From a checkpoint of a small transformer trained on Wikipedia.
Size: 2 heads of 64 (1 for keys and values), vocabulary 8192.
Architecture: RMSNorm before each block, rotary positions, no biases in attention or MLP.
Training: a variant of Muon for these matrices, 126M tokens, 7697 steps.
Each number is 128 + 32 x the weight over its row's rms, rounded and kept within 0 to 255. Layers, rows and columns count from 0. Numbers have three digits each. The size before them is the row's rms in percent of the matrix's.

# up: layer 5 MLP up, 320x128, rms 0.0717, rows 180-214, columns 0-127
# down: layer 5 MLP down (transposed), 320x128, rms 0.0718, rows 180-214, columns 0-127
# gate: layer 5 MLP gate, 320x128, rms 0.0716, rows 181-215, columns 0-127
up180 099:152168149158146216206123179156119096150158081146109168064175196132101083077096127104093105094106142109115141098098175151138148154142107141119119089090144083152132195116097152143112105149065073116172116144155107179141134135177112095128111149136127144083133139153076104078141094134132120098109207150146087099122185132095094086128113104120121127131104084141171156150125108152123046110137
down180 098:131117084176137093054118140116101081108107182076189093173137077099144103168151137128136122140167052135133109113195123080089083134168120105108142141160124121144141092114170173135091097132179158173101110119133172100135114136121159131107148141104125113192081185103162156180140132074110169131129098092139165137133060097113137122063115141169066115087148127174092087095106107113079120103096
gate181 106:157187150120074072096151115151130147157114131100125199140082166176113144131138111112189152143113169143131169144168109135163179125127156114193122134163127091108097157166085144075157174107128154148092137101113118098157139069100136142134117146188110151114143094144161127152121112173111126074134194138179092104129040117132122145121084130124101100112091187137123092088183038158186141150139
up181 106:101163125105170176159097146134136146116149086168140105133114155133162077123130121131090130119087130136181085169119140158144120170134146146166154149091120079096165123076115144162179092159110143129118133067152130139149142134101118120121064175176133148159185131134150162086050143123110166127054086142101223121087078091090137120144125129147165151101084169193076142168074149160177147169102
down181 110:172094155107110148095064098121107097093168155150124132110069066133124139158138117078129103119135170115117108141091206176147183158132081125148159089090189138137127107106105117184173127099140096107145139123171100124194131100158086167143105139139100075137136156177106080169091170128133105122145143162144181162145117141177156097135071136100104136115162128097155200165128107106175092214154
gate182 096:130103139097131153088143150152103127187126130161111169183072106088082095120179198119141141120146042145112118124095117153156163149131141141096148113173091130150180134054125119186111117172143146155135126026181123098152069204113105109071151114109138141121157139160132159124088128076142116152116104144084164140132139178132111127118112124165117157116105140152093159132141075190180175096158
up182 103:118104122120189154161094116108119102142139170090128132156201096125088157152159099095146129096146166091075129179095121131146123127073165112129106047188140148140183074160097114119120206140158162147144074106139098145137170140146152141124162082182093190132113146110149109155094110071109114106132123165095115125119177197129176123126164177207143130159089126149181134109141091156102082140124
down182 100:146151104109128176123188214078111132136106116154150111082085153156154048097175148150106131089146084165136153122141078092099147109145142211076122166144110173178174194101143139094129109121103096082113196052099139153151084136076117136084101101057134103124143128124141110148151126082130158135142149098124156114155142090120103137141115100149060115136121110126080143150119155160153111095177
gate183 091:139149157095157152123182096120096104167193139129112115138140134148115118184040129131119173023130117107107119096150123156105120145098118129069166143180089108097117096114160175067161085101163157157151178156180130125085104114121068149141193123194120164100153104095136133106127131124135153101133156125143142087052167122157100094179114098080095108128073141129156136124127139156108067128167
up183 090:125178068174094098104081105172121151105140107120169117166111080101175147132121175153045133127177167103157109111141128128113128125140154140162182141138133115104077147146141103142157197071135142147146126127108177163131100118108155092167155148168109088102126087142103109148112157145109171170140119174157106098082156146165175116194130114134134070075176177211129119136067102128062153087130
down183 095:117086114086146108156150129126105087148120124128151150064165133135089198091115133053149142163111095120098153140130154115103146140142109166090062086106130126137172072147094133093078071173136112132115146136080117203114114152130138151106124151090147106153141093087180117148086063135069092113088100060146183110145135120087128146078100143121126160170183099078154174100127164158079181141098
gate184 104:122078088129110097110124178115103128106120115097083194094112154151117166151111114107085181096160171183176106104125122106166114137086122143128085158105170148191101087131114117044157065110101098157172153064076177099125136129129155157107143148192091142129138104145076135109118158100118131119095136116097173128131127086089121086057096111179113086107110205186134091125160108125122085126135
up184 106:138124193114105113122119127127198119132108116112117113102119085127093104115102140121100105176118131119136115114166127152082067143120116020095180104109062154122167134126123085190150149100160093130176126160097117168091166119109113123119137097101078121123093070092152157129106135140158156159117147166124074087107138155142104105177150133187123091091161171184080131045091081101123203107134
down184 101:114109026165119127147125122064105120134187122132114144138112086165124140117158096121138128112121151093091151100118160152166133140065123247130139144091076107169136148152120123107096094123068124171138152127153120145166053151111136113107104126125142118192173140117119119152088164118152122139140087156142178189186141139171149141072097180114133117153113119132145154179178136134161040131087
gate185 102:154177157166071113122130140165176110146165086093126093060101087134142133158105168101132109149145092143119172137125163115105169086130164125135107081109057170154140080196139160179133133042126163129132124109202141140108088150093120110105134137152116085102140151062070064159120153162104139093157140139145124177094180119112115072186161114104096136076179126121133142106121132129128091075140
up185 105:152142160068168158135099154137168132166156124085136126166106117140148070118078154121115041194188095117112151129137133117138176139101091150112139115114092096165133133092066122145136099102171080107211126167151113148114087123228123121136101150100086140079140119128158123068090057135154159151143071114105063120122115160108126168116090110139148101085118147092143109145115165145169140072122
down185 100:132124099154107130115173094110158117085081155171085119139145144086085167140153092131155197093031134123187092149179063120131075114163140099166079152108185200080152124085190106089099127129134138130063160111099145137115176153088118151169157149166157093153106092145153117168136120106141125153086170119164184121114121104167103113131154153163114152153096115151103108066119103161108132145109
gate186 114:067091091107140135111198109103080113135104131137124140132105165171102131133141097086109118090097170059131137101123069172107114150137166155134174056061095153134158102127129117124108074137169207144174168131154140132045096139141070150130187122160122094120076171160078198137133149161068114141115161086139093110150121151098148078105069140149150120158120146162130129128141120176140144137118
up186 111:115091165175145117111139119196130157117116198117131106127125117149080196077166203130113149087158135184115134124104118110179122155064142109151116171134175195109139142123141130162077150170117103118103160143128140073152155116135171126098113163114102200052146122120143084168123064120133129135112157134095158205144139102108098140140107124136123168099176106086189131107123168099144137197172
down186 107:179147111108105064137125117116183100077157135147163184168122160104154106126107066152142172135134062148124161125134148157119108069103105192073142134145144067138151066105137128131102135111168142127109082135116177164153083131125142139105115097131118141202111126123096121158095144118137150078134094089164133129107140114094133110119186104146134049127107159208111080182158095157181051092148
gate187 103:129141119123109112150135091104166158145123131155155170170065173094168181111157068120138142109128140119164084087138135133077071156097125105107113106110087121095123130150073128135164074118114076137178121164151064210106176083140142170083145104091107143118128131139124080168161102127125158087125134078084070114114196132150093132068144101140131123097145074144150107077113079126148067075086
up187 108:119087086074054149176147134086124173122132186131114139188151151142153140092142084141112144080182130143095150124194113097165108166081111117110143132101122134113128112210117139101074105186152141098082204128128174106099169116127150138090101130117143184175118124143127105112109150185113186079115141108087157107137097097107124100100104085133111152139042146183100167114120096137125132132064
down187 099:152103114134156100059161130162163103152143121129154110133098140049103119165143164134126144156083147085097115081063147145104138093157139169104099093146136115139152076133081114134232123098129111135157125059115061154133108073118142154093133082134141134122179146157111122126117116100161178146144124144088029153100110159106162155144135147132153106093138090112164188115158142112166046080140
gate188 091:141125153105157180160171118037169150096113186180132125135132121097105141171119144135177087140124108111074154135138174175117143157119156112171117141100099153172105154101144118171141155185152121122171167112108108060128122107120132112122102143087124094105065107188106125130080103135172163171140164149122109169173162154132145109172189181084190097117097143169207100161175119151147140154167
up188 101:073160145125152143102093110134119093161135108118103113178063092134132156080129136175140224144195126165153168131166139152113156110089107082135130154123150177140121178103111101091071114105100124115148118173193098154140152120112143177010142109197098152118136156137088073106098135098111101105121138154083136093134116117085090142105091131118162130119115148181102088128122137093183132140071
down188 093:208119117100065110117164123149106161118113160161140156077127135120158099163157124095112047099094111120120086144133116087150088149195177197112163103147098131148136101140135127151156133165152128138050125121108119076113142145135082098255089158115153114140131087107189147167162101126127159142123122169201135112155100141165163138177169150128100148163130133117094148143167127164098113119160
gate189 107:154161127098103082132186134148132157129156115138142105147130155145084142148176146126101170135099086128129193134111144185104152101075151216135154030128088083152108117122129143101108173201096116066215150091151131157148159142104079148064126139102132116071109126148111140136094071072111149128127147140102163140169128108138144135104125146083143103194126143140136106196103106167149137130080
up189 110:182143112106104133126086089107153129196178133155120090130074131132137127150148106095128126081101142105128131131107126140126121112194110110170109122124062155191167085099113152127146128184136178137146165042150119162101038135157126140106136172184109071093102114134118090164095177193117099147082152143118179157148124109139144140083135077113084052090112099121156092115177145091126139134079
down189 108:092102146147130187070150121095089104120127107128095165099134145126075134097157107131116098153189151137115047104169116143168123126173150090127150154144120100094090146145088127142152117109058139150124107157100168102166138083197108176138114177116155150113161149159123080121133106149106095147089081128172087202084075179115041128101179182114157142139116105088093152100143119176150086092138
gate190 110:120190151112135112108130091166099167143168137151131080112132192079173129180134095152100114105123165137095112082107114127133117142122102141067133076098140107147142098163161109171137162094080149127148143113130067049133116146097153119160095087212093120132141130124112091173110084101137131127085190099099216098087122107156167099123086111101122076165129161137133107128083072099088193130166
up190 113:155186101152165121066162137174121106124154091146130146091090160150071212140122129111114075146102128093172139076076129207128138100096166156136061118162143112141150120118152165205112134119124091136121099114129111087073047099113127140118091154154124105102141129140139104140133099136143128178120157080161081175112145161150092090156144138146135083091192129157168192142120083137157143094081
down190 110:126078111085188167116152157070142131093161137106133124154092144117150096170170139159112153083125172114143120157145139116049102130083111121089142070095114077123093088155029123137124080138061138149135041144131125108100133171070132130114085137104131146110181096116088129066176081143146137106098099151150091066126091175069127111168118119130135176150124155114162170153108127137109154144125
gate191 107:090138118156113097158152161181130158145148114177166080075105151150042125072118149100128179091187180073125109139135197135103160156121128161179116086153138129109168088155165078102119084148152150108188170173113125153134173120179114145096135110135100080077119121159147129158134087107080165100085148107158081112168151149200172088098146123144160138152131150130062122157141130147115136167122
up191 108:112137106230094143131154140142211072130154195130111077163157183157106108111081117101144118121113175100185116123100107138114164102090152133111143096144115115172081107095106088124139102106145163093176120137117172134112148152123146117091121174204145117152074131147077119101140071174091196110116147133160105110175062158129131061117161105132134088142161102122095074134125096133175121124110
down191 104:174120098103126122083142109141120162152095072091123150068072066125112167074160120080126187129182118086116143161115166125173068195144147125180065140218136175120140158147136117159098133111080127162138152181134095146165096115135108141114114087096119100078138105121171166121125117109123178105146136156119076135119177126145155105116117044115117147137137114094140147178096199121127094093118
gate192 106:114141142137106118142191117171080166111083124092148117134135113090097130145117103083137135092137233181119126085190126158136122108137094112142156127124134097131078064117188137080152126143136076182174115089081106069081118108124140195098116139079171058139100166139181160157142175121118133133140094103151104092116053141117112155137127112141067166098092129108105077109139129146091170102119
up192 108:118138100174132137120082089112117119119126113116141184124157120153111162151107121124121141115132173107133096080159153158078163095183181101125134077173081114143130063138195117111173093136158149122131147108123075085116155149123163185159109108149157065135184062122135110156104093132148111062170128106198137137180092151189173113145178111155128134142119080085134062084147131177064141091119
down192 110:160174159101120100128160145150044139098126156114110124155072149125114052164139170093158117124044117184125171105200165130173097128140115089164175121101144112123135144053102139135170180133162162110165113113127097128099117162117101142153165160073127139145103132127128210100127122136095146080187128152115102105097103165075124159132147109098151136094100182122112103077072108100115113096076
gate193 098:179125119097124097139186165136129117095124149127129088087099109173159100118108157106116170117105170096160158123119165173119106178135079160131104135046091121151122083138141130161142137125127119097176181141125210135165082186111184183115070127140164119099148158102102164153140150170071121165085096195154137084076174113106114109159086154161126136121084180141123100135204102091102123142147
up193 088:111118108120107147122091111118138115155166117098154105103150108180131097085144066169144143134134155154103081127127069116142163068093166117084123116174215103116062154134075098142059124173138144128130116131103140147112153066094134135154161115147085117148153074160175141105140095105107155092130084067122105225178097180133093066106137109115152142128140084162099130116148071136117185098160
down193 098:167088151138149100112116138162104163142098143127109132130147205075194123195146154122136051135081112091097173110143176163096123221136169134163121175098061140137145153164133109197124107117136101072100130104118148142175115195092187140100131131076124143101137176158115153151097175106109146169099158093121086105102164109168116152140130141093113134158080153124144132139139178108089087159100
gate194 105:110147167108120127148138166138170142099117162108210141161044133161063064141131138112070173097098126088107154080148088142105071116138088134116126133099143140141107218105133164163107097128085150110159115189143116087146154152136179163109069096150109143025121171109129125147102132085152110120140196097121173096150107155098112121124111099101161078158147124096163117154144137109127091122156
up194 097:182120148110095140111131089130186114121114124180169116119071103128101151132156196173093077159102098154145139107155094173120098115206104091150103103116140098115131221172097096145113079106189140135142164149094093141138121136131132132105119134213145193089116138110093053119135098118128142131156172116181121120205113172128096111091127059129139098116168147143148112100143122147138133189168
down194 100:133140086155155077144112152094095110148135134114139113093147156153162117135106058103146171165185159147114059157122121083114161114105083102148129151158115147150144108085116094139136166166117124161086118094104190036110127104136038082176132164117169050215128168108127158116147095126145153110085117105144131125072158111112156097160118147115185105145134104112111135169196175108159111132118
gate195 109:141107152083120126150134124018077085145171101170090105170109138165181080107141150127121132139120170180143152128126061134103167062105122139180158126084158130080112119105141086111135110098072111115116161089121117109098104156114137160069168083076127158154145140107101157151154123145122073121076148157100131138142084135170134111099133146063176099105168056132094081118147135135188157157151
up195 104:072157114116158152153153183166126151072116058141124175103141127147117116154086139126128138118159130068100142151118128120102108103096109186098165146198160067090195089142150145119147074156149145102115196136124181129107132146134130165150161149104179152118114111165141087163158132138155113153135139065051214139139141144170071118086117141146111150109130100120137197195113118151106160097085
down195 097:147084192116113108095088107044101081139125117161099068106111163147130137057168105131149130156149143174159106146131149114174172116100118058164090163105092141150066137128100149123179144118064127153141094111122127136159127164141138120123123132134066104162087167145084156165130096118127068082141161167123087144083079078098124112147135115069136098160125083118110047137115094103121133172184
gate196 109:129149122153138144199187170108109059109056164151166087124151161056096138135098128153053142128162123162137130099112092158147113140075080146137124117145124149087130095083133089126106122098173146105186075172102162104161122073117138119104130051110119135110121149169125174171146111062191124161125153177155098162072138150170111115101142080096105120097131132108159120120174136155097109134079
up196 103:090143143139109161094113215166165141095141076125187151056145186138124153100119141116089159134118129067115143092124119172124107120113159119093111127206149173173141083115109103160133070155163103111088184142116150099156186097096118092112063162026108078128107117137088092129168138128101146139106119116115105116142100134138097072090098158134118117180149173141131141169155118079150149138164
down196 106:142067153140099104158142068121071129144092190086142134125130094133142110140137123140168124127135155157173112182136109114159134146109102101087060173059080099107108153157114195070099147086072125153138096161102119143054112153106118134100150150144107173126094149106168177178074071103166120154154146184125104179110137094139120148185158078154145171117116121059138119146085168154118135106107
gate197 108:065135104125130124133164119165121078155158076119113100206113169123148137165154092146148126097155106097159143140110120138186065144075149096111059129162207188114151129122112094131150094146146074155146105110089092119202124088126156227071159134100120084183116133109167147124156133121130083099113130131112094134089147121151185119163162117128138150103115119115066166092129134107195138101125
up197 096:136167112142165138099140139155133123152166064089078147214085150118099154113144134131185070143174062086189133133113136155138115177132093160153136153133189110095134110101151117114073105125178093129127080078113093140171079148182147113131099120124105080139064157123163143093126141103138059119159117117095085177163140087095153098163155112077186154079186156143142131114132142134170127156142
down197 101:146099126161120132151139110106153196114088175184120169000139099129095091115081136125075174095119152209090121133133121105109166065188109148134158099101071111183115115142114127150182164114105134129111147176168141153106145178120117130165133154138123143122130187115082097156144143160131177153099131136150171117112132124096085185089069153097145111126101150098175123163148116144103104176131
gate198 102:144132151078190183162137122174084167114110164089047183097215151111141145122182127139066110110127154095141120071128146146139156148128065157118139136149149111070149132139080084127117115130155163084122132124140078151144103146088160134139099140161127114155127164131147169091118152159108104096158138095169111116147141070190098131144179181192071074169159152127141148168082141110130160117164
up198 100:160132068074170166123155139118133149142148126161074139195120115121120107093092104133128123163115121138109158097096181079071150146133090110159167114124121143133117175077148081135156120135150134166150075137183060177149125117158143123140097150064149124094078137127158104080132118129147082186182147081146073136155115130107094110128140099077131174053094066120107080158177159164154111178171
down198 102:144105178163095165157109164164098134118103120115177103075177065086200127149139164076186120097186174126161153116126142170159120109141093152130117150162148092127164065116163147099131154101148138052128165135086120146133167102081117166121115077170096164104199138111130137142119141115105160104088097193095152120155153155086159128138149179085110066163164190107131163108115153107108156133137
gate199 066:149132106152143099163160126133136101137106176149158122135110136143119156154121068113117142109111143114097171191134153142181141172117150205108119061119134138099035109145130056103120132189141146073100142171070197101111134115126110127142120110081057153190148138171121144075129135163155135153157097169142127176161120152111137151128093111058130123029134087099127116164162110151168119154127
up199 066:095069129068113134111134110127085140128116111126076172106134142125112091119139145129151093177146127132172099109126143063109150120114077034162116158129100156127197144096098147109147150069090101188163120106167081155169077105152151138109111111126202118065097136103140136144129102117066097105101185095117138097099148087161127079068175143170113121207111158150160134083127132112081125117147
down199 068:148202080167130100152100110102173123129074148132178102127120143117083172113153095155103107121110150110078101193103087162145163107155164182099106121131171184065020125177144129128095096159100131085126130151074174166106156170108141144126109143091103121180123127154107108096159130170169176164151110139172150141137150140129145174168090125113117098075127067063121104137125126160119110120097
gate200 092:165150127066129162138153082155154241095166100164148124116134183189122088122130105125128125091098115099117108114125139114131132132095153100069120159145078161148092146131159132135127127142154138161082081114132179108203133146142147164190115169202210189127192133115101091124110111178118112097144111176152125169135162106128088179085119149128113153165159111121111169131140108186127116151166
up200 088:127093095108125153118127073133142158121094068116163132119171167113079113173092115118106108110117125133115139150126087172168106159088136101047108170138125097065143115109137184162093129121193086090107079108126179128156113163107133148168121142168170135144196160167131144082181071136159089111119094166151142122112160070149080129027087107170146095126169060147127094144127114102118140114145
down200 084:102123133172131085134146224182164074118123135131069146119161105140161093111138119117160165161119127153137147100077116068109133098129131133159121111066145124123093170133094063064115109129096130127207185115115095110095120079104121123095086145106130133118049099141118104141078140102130142124126175060112127129155126147100164083165172159149182128112094207132136123063157171140132172097117
gate201 090:121114081037090143120161123146138077215178168130099124122071126107111108120129140102156105098100172109112165125171197143133171150139090090127111123153138132125107083096154142144134122031136185096110096176117192071149138074152159090101167102115163152187177103137126115115125096100119136166205089149148118121111137159150151171140175107100107128112097090085142092163123118117097114136140
up201 088:157143068149176113139080148150144125137068137102101103109118113121114142123101161096128099130143096180125135117109087157152143124052121178103143120137133078110099123170100102172085177175115087130152121097131034160085117158112113138189171107110111142067140118170081058118211175156164098118065053153087166130158157105136125146110107095161171114153122107101150139135113154100121143125080
down201 090:101134136113051156114100157120140128136163121141135113116125188127124167112113095119105095105091196081087170184160196149115135133180105051129158132113137131129102116109161200111138140110126200148033140148159141100135128077128108131071115117146178176137165141178137159124104131110095137140133164111150134115058098162143145137121152111092083109164146106135048120193132161141105117144198
gate202 109:074187135164122106159162088129086092157130136119140141107092148173111156116096156157097156093129112183138168130145119171133155172139074091081089127124099134174171115191160124125139130134144172190157050122062158128092140166105093134127118144182142124133089102101099129135137161159131120104072107125117088088088158127161138174122161139120162075095101226173174118100157158101061161131139
up202 110:138173113160159085159181184130154126140118154143147087102168133181146158164112153139164156101195113111115152138111125144101131121101099154139159111100118078103165112123146112187108083126167132122129106181131157116139149160164162160105113120169178140085119119077145202064164119081084126138188081108149102199100072161092191154087107137063129149129134134120171163136136110105204172172124
down202 120:149155128103091190109115116084181151166178144139142155133078102121144161092131121126160130147124121137114053192103083115133084123141059080092086120077170090118097134139126134102115112090076150105107105149116150113109144165138138063151091147091161142176132150159085117134143142159133119105122166094134147090139081146175173093149156129139117097140173153134082072188127229098084197150105
gate203 102:099108133175125125090091099142089112202113133142153095110144183112118124091099164060077076091116117122093118098138133104124175147108168110160082148107109171117155115129136130123075083108110124159162142123112158117148134186091121118169167156157133148153138206118133123100058141082141059062075114111126128108143118119190128154144109158180038127077108122190101116102193114130108153144098
up203 106:148110129163162143142090107155144106093167092138129188077091141132139155156099074131136085162089187153103102092145112151112144135153078106102122156188186146104120085138092166100142154140101116122076163131091130222153117169145123136176157094111173118081153121170174102089161099146088146127108124148120104096206125170099009093142103170152103137097104103112095130136129126126163144130157
down203 100:118152155077123103077148190061136120172116135139131117148148115132114138114136170069077156155126066125109127149085113112133159119170194081157134108053119186146110151141179089171128088136122182167133092071106184067131076108069132154128136148154123135158123163077132123146107186116118101111157127142140134160061077123160165149129178108099092125158088152142093129074191113152090119136135
gate204 099:120160126042106145074105192136156134119102114150121071103151113152101100149123098112102049182099079097131148146143131123163100181117137127068117088086187131137146129153163193103084123116187158114135109187073147189095114133147110110140071071167134077159144160181150183149106140124120133112155100133153083131152147122140088154106155155119176121153113144135075107179138145192108133122091
up204 096:113156219157067123066107156060181114140128162127136143111151170140138166136131168141118203118171082149181119166090154162095145184088140130131146154130149138157149159112156090182107198116145138163133149155103125137158108132093107096094129139181110106103162106108116132154092099119159186167156080165141137187108166184119194098160150166125144135148177103137160123120097144130104199116097
down204 093:187123100122181103169127059134090126131144095155119115137087122121155089099126100133145204121111156170125116093161133107120156055144181134101166129109102165077081097111058173117106145160081102127098111124142096099167151103181197182120160134123139161149102120094114140170178152110130122100070144104117121128133080114100101090158110044120132068121105114144149177120149099068152110192152
gate205 106:128085164162134122102117094104100124118158038143213173089162143079166110173174072124093058158121117094107112151101102115148155141126163092119073152140112128148096151126147138170135114110091084215129087117132151158122156095107179096171105123156178133114181165151115102077132167116138093105091149139111117086180132124154172084140134077131142178109130127072101163132177151121095118102168
up205 104:114137166122089159161180150094167128153158079177146148099127110097118127158150131079154143137148125092066149148120129143083055034145150200108102137096134167092125118156098143182139107113167141079097104136109097042123140131102124085068118068131098120073097150134125150124087097090139104074169142101075104117145106118132180149133164161099098132107126110094141180164107110159147195154105
down205 106:096116126125120107114072163147170120162121178061087121162143160144077109112058141119179140153126122102089145053153154114119094200147058117159149110121148093163115119111125099148087134125151149150202164139151102157149105130188134129135156145184163104129136121080121142194167166082095145176168110179149088188099130131104063109142106199097175155146162138148133091132131102158118129113102
gate206 103:176120172072181063186105156161132181102165132133162087113137112139138151123106126090054091152156125102121155147080173148110176132060148108137132112213161117142108134141104083125131130089071112096166132111191133126142123102185095125098093095100136081186052122099108128146142128165048125115122097135127141074172088169102101137150138115093124116103105122131114115111086117121187125089097
up206 103:126113120172202113173163144107108148203126119181152135164180119151180109112150085090120125056133154162090130124130074105118146158150115135105070173139104101122158135092106130182160147141135113094171142095152177141105179119104083148076079112059142135120173120092140161094127101139143089176202111141135110155150125149104138154106188178059159121105145102043111129160118110134116140157108
down206 099:099134150125086136127081153123199072075125087057130169151126110156102136111104146115117093140102080065095183128108177118139135091106128096130150120152106187131117125192148136081063159148121128166157107184152081110132138106127098126112126124170118135152015130132145073123083104126117095125116197119084124098133090112152112110118061105141146062097087130118122093118136157059156109146156
gate207 107:137121160080187093114153146119183126148070103117157126099126111132107123127129088153098114156088154155115124142098136138129162117102174118160138178130132143040157165119166143144134147117081210102103139154041136129113145088107116126113107157194159079085187164131128131136128060084052131112105141071113105091104081160143077112088126119154095116130145081074092101115112150163068138138180
up207 112:130108094105148114157072112114141136108135105102093149190089099172081149154139080137054124210072105116102120155107138146089187095169160165171165178102137097138136137142192128161191121153109120096138152119173155143164121150192086145079149153133125149145115171164127163116161121145127102129106161188140206167173131177134142161091116147139155144104091180081084126144169173156115124133147
down207 111:080114164104092166142173144114110176159080076150118149085145119083140139092158163122176146113153127143082134133171104105120142142117113102108097105124150151144099160076081118105020081128142163111146135150119133093122125150105144083145067114130143117132121065089128109109082138059155112145158128065135098134071163056108159080196145119123067076171151113149148074136085074119109112138139
gate208 093:120118128088066092149144120111096147101149156166067091095143119086115148191171152139130144136134110150133094134133129089123093126095079132101147165111136139116110142181150103140119173098185112114124136168187127133051135086059142108117148121092129132132117075089107162148144119222137139126118131100178110154124104108083164071117149135172122060040196080118119133183088158132176171121120
up208 097:137131089112150133157130136170164087117127099167110143163098171155110164108107096116109096062068101110134122111098177149101178164148118107122125116153199162135113107100078127111160091104043168153150178101127132126134125107117179085170161133137119111116156143175098140154090158140086107082094112134049122078122127124159167134157083068140137089119086166195132173195128117063096083151156
down208 096:099126136132086119112121101067104201094138138091153127112147116113134108139150140133172178124184137185118111129149077086152087091122147160132130123118133125152128111164177110122093167127225072099087096161168159133146109137129110130051085101111149181130105114113157117083167136143145202113171119121169133169149122150094120141101178175112113160105201108034127119109121178187136166137149
gate209 099:116098132079087111150102139079100161166038164120119121146142117150176181117110138173184101130114138130081117138166143113115125126146137135090134145115073134140152159108160171132098148118095112106219095149102136072211126083142145150125125169106112143169095183140150083171162164132147122099114156157175153120130107087168132190135089061160108159097136075137190106129146114142194127175165
up209 092:169146140154091082160160151063126171117125162156150040200070137132117144136109188160150148133110115084114124150124146131112185093150138135130171107147136181149136159100141130079123172167080070051198167134160133080162110150158183122125125132103159114125097114161132145169117142078161128092158112150126103119137102068139115155127113071162138105145160101154189165143143115097171121180179
down209 099:094169084129159113128152147146122119150140094161138166084133114133174082089174160113127143124116135112169205137091093094097109155137171148145130136120103132046120099163157194117158055099105175113121158108115120154106132161062097123124095099119108173181121153134177151088093115119084134120163137120133123130145158139083167132164155135108112098178124129080053145158147204155077170079051
gate210 078:140137167119132120115141139120108160156143133151135119118122195099083135086116139186105151161117115156135169066158134082160110132089125194179157169148131112116127096152156133132072102102164144044166152149136112055146151149064083117090095137067093118123159091187072142110134115065108176114137124155180126172156127112080134193107133171122130146141210166150138150094136111136198115127134
up210 073:155135165097116074118177157191165147128165114084151134103074105129181155146099177161142129086129099123148156104089122145168174101114126140152202138100170063139150128157133119143107114113108133057138175167169124110141156152100134112117092192073147101116137093109096126129074090087054169126107080119193161163128109150094103147077146171112141122153181119148130107116102093141121102045094
down210 081:120101110123139134181088134159109117191112205156152126130208149109083149181147108125105117092120119069090118092119155128090138150140131147127054105136103207133084140135123134167155144139131129180087100090092147165128122113146125151137140058120123179139112153155118170083172109195183099111133168149052123158172145080140096149159130118078141128104111176138136149103187170091164163166155
gate211 095:157084144041130109153135131131111097104127153130168081121139092133146136139182090177106152122131104141143122149158131127156068147084148122143169120083168118105118181174074151119179080172169126120152151126071080113184165138178134140091092099149131120135102122130140140153169094068085192102142163164146073137165111213114145108124159097163189159080130107127112193091142111149129103176160
up211 095:063127123142101150121119100108065086118160147094168173107107120132066098105154140110142208140105158177135143140106107103198073134152121119136060180174134154124102121181095173082140129189150109178078103114119180102116086135087146158141123147146179136138174148190180123177114169087121108072141110183098094142145084079147102127155104125112109136133095175133131081115169154131166107127114
down211 089:189140105173080164150115128109168130108132077145094137140099140106139190146083120122147081112131083074063082078124113135099172115144077164168187076118110132134121083090184045190096110097101102095119138141192095135126144127122118141105140074148092124177112122101079111087092139151124089154104115070114159127112194143123114130140139187120174130134167115108151126157085133159160181165132
gate212 105:066141145146104142111128164099175120140087137101119130163080145128100159158084148183160158176135147182120125125132145101094091141016103096097178153156135118159121097172172122090119148106127140108112090124128131155183188122125143086137119145179103139154176148155126128138141178138128130107134087134109134082047103075165158149138116100176091087112133147198121138148144152172166109038075
up212 091:160097085085112182147162099146152143170178134140108141120093063164173141173102090143175088168057083142152112112126079138084092095103150117119118115139129153107142134111148123131118111143141106097096122181147137151158128106155160102113127126122089232200170045171131105138154147117165138130053128138137110154118148136090090139113013146166143150153126128139141113109123156153177122099159
down212 093:164150121128126056113136116150128099120126118098138101126124134160067091077138120067133123124142202107086103110161203148123174101130099153185152099127069136146155096070106091180128133148132153187119110127096063099209099030145106159121132130109166082134140148110165094117085135141123115141152113083095160164130095122072142083127196166106139147148128080102115162085146129137149135162161
gate213 096:117155170086135140116106110136220111101146130168146171117148141139102112109135111157220115131152097143090104183129076129111141117087152102157131153151138105135132216124128123138162161134144094130090116146149098163144180180136153121154165203144131179124171079181172101089125151134167100126098086112142202151133146091084148182070148144139141168153107113136143166132084121110175199084105
up213 098:168153166084125138184148130107162095090091140117186162143159126146091119142098134138151166142133109179061132085149162117099149113083105126103149122106140105129116150174178140184134179136091159129135145158159126127123138138132168098129124166128107146137120154106186121128079170126190137099068079171128188134149152102115178153070085137238162159141178069187170171152108131103167163133112
down213 099:075135135154136100091109185163104119139113129118101105068113103117137088099174102131077095122098154073211123164092095146108087194142167157138129132149112141120165136153095172132138124114139144098088135097092119148069157135122149174062173090110148099145111142165103119113173128169069145116156185086146083136148119103099105183143130082059070105157074133074081144112115136072165089114108
gate214 101:103148118162098133099108113141205108148129146110142115136125212172124102124126162079094170114094131129146195081186146169067157145123130124160128135113101187085175164114134165098148189139120127128160118143053072196108147164113056158069117099118162139129192133118174137160136089101143218107142110110147070112122124131152134143081110132146140098118149156167126129184116145143142113146090
up214 098:168111157110096135160138095118217097206173115116102076135134133154128119184107082105059153130101162139125107110166126193145162110092136142079105147102181166133147127141125124100108137145128138098126114121144166167170115111144088053131082149099099117146172114121115159133178111123157167138124156163142117127119179153089112146095114069108071144121149155204072057110062173124147121186134
down214 101:142159095100160112169145128114120142124159132140141150115122110081123190159118133126164105116077086108121072072110110129112137088160137095158147112138070155108111220053155162159126157119071116189110150156081129071110126183053148162151094131130146143207116125108051078106132110170115112104110119096103130151173143128122179113123111138127128128165069175132106173099211133113157139126110
gate215 108:081162130045106165136133113154107123060086098093100104092170128143154157054138068153113113189140135122127153121124120097154178176160114194100052111141186101091130123152167145082131115137169146124149141138147156156149090161143112125129110083065169133130125153147124163164152156138125063123174108139124147160191127077121080118162055108078119170087088139117150153147095119122115110095094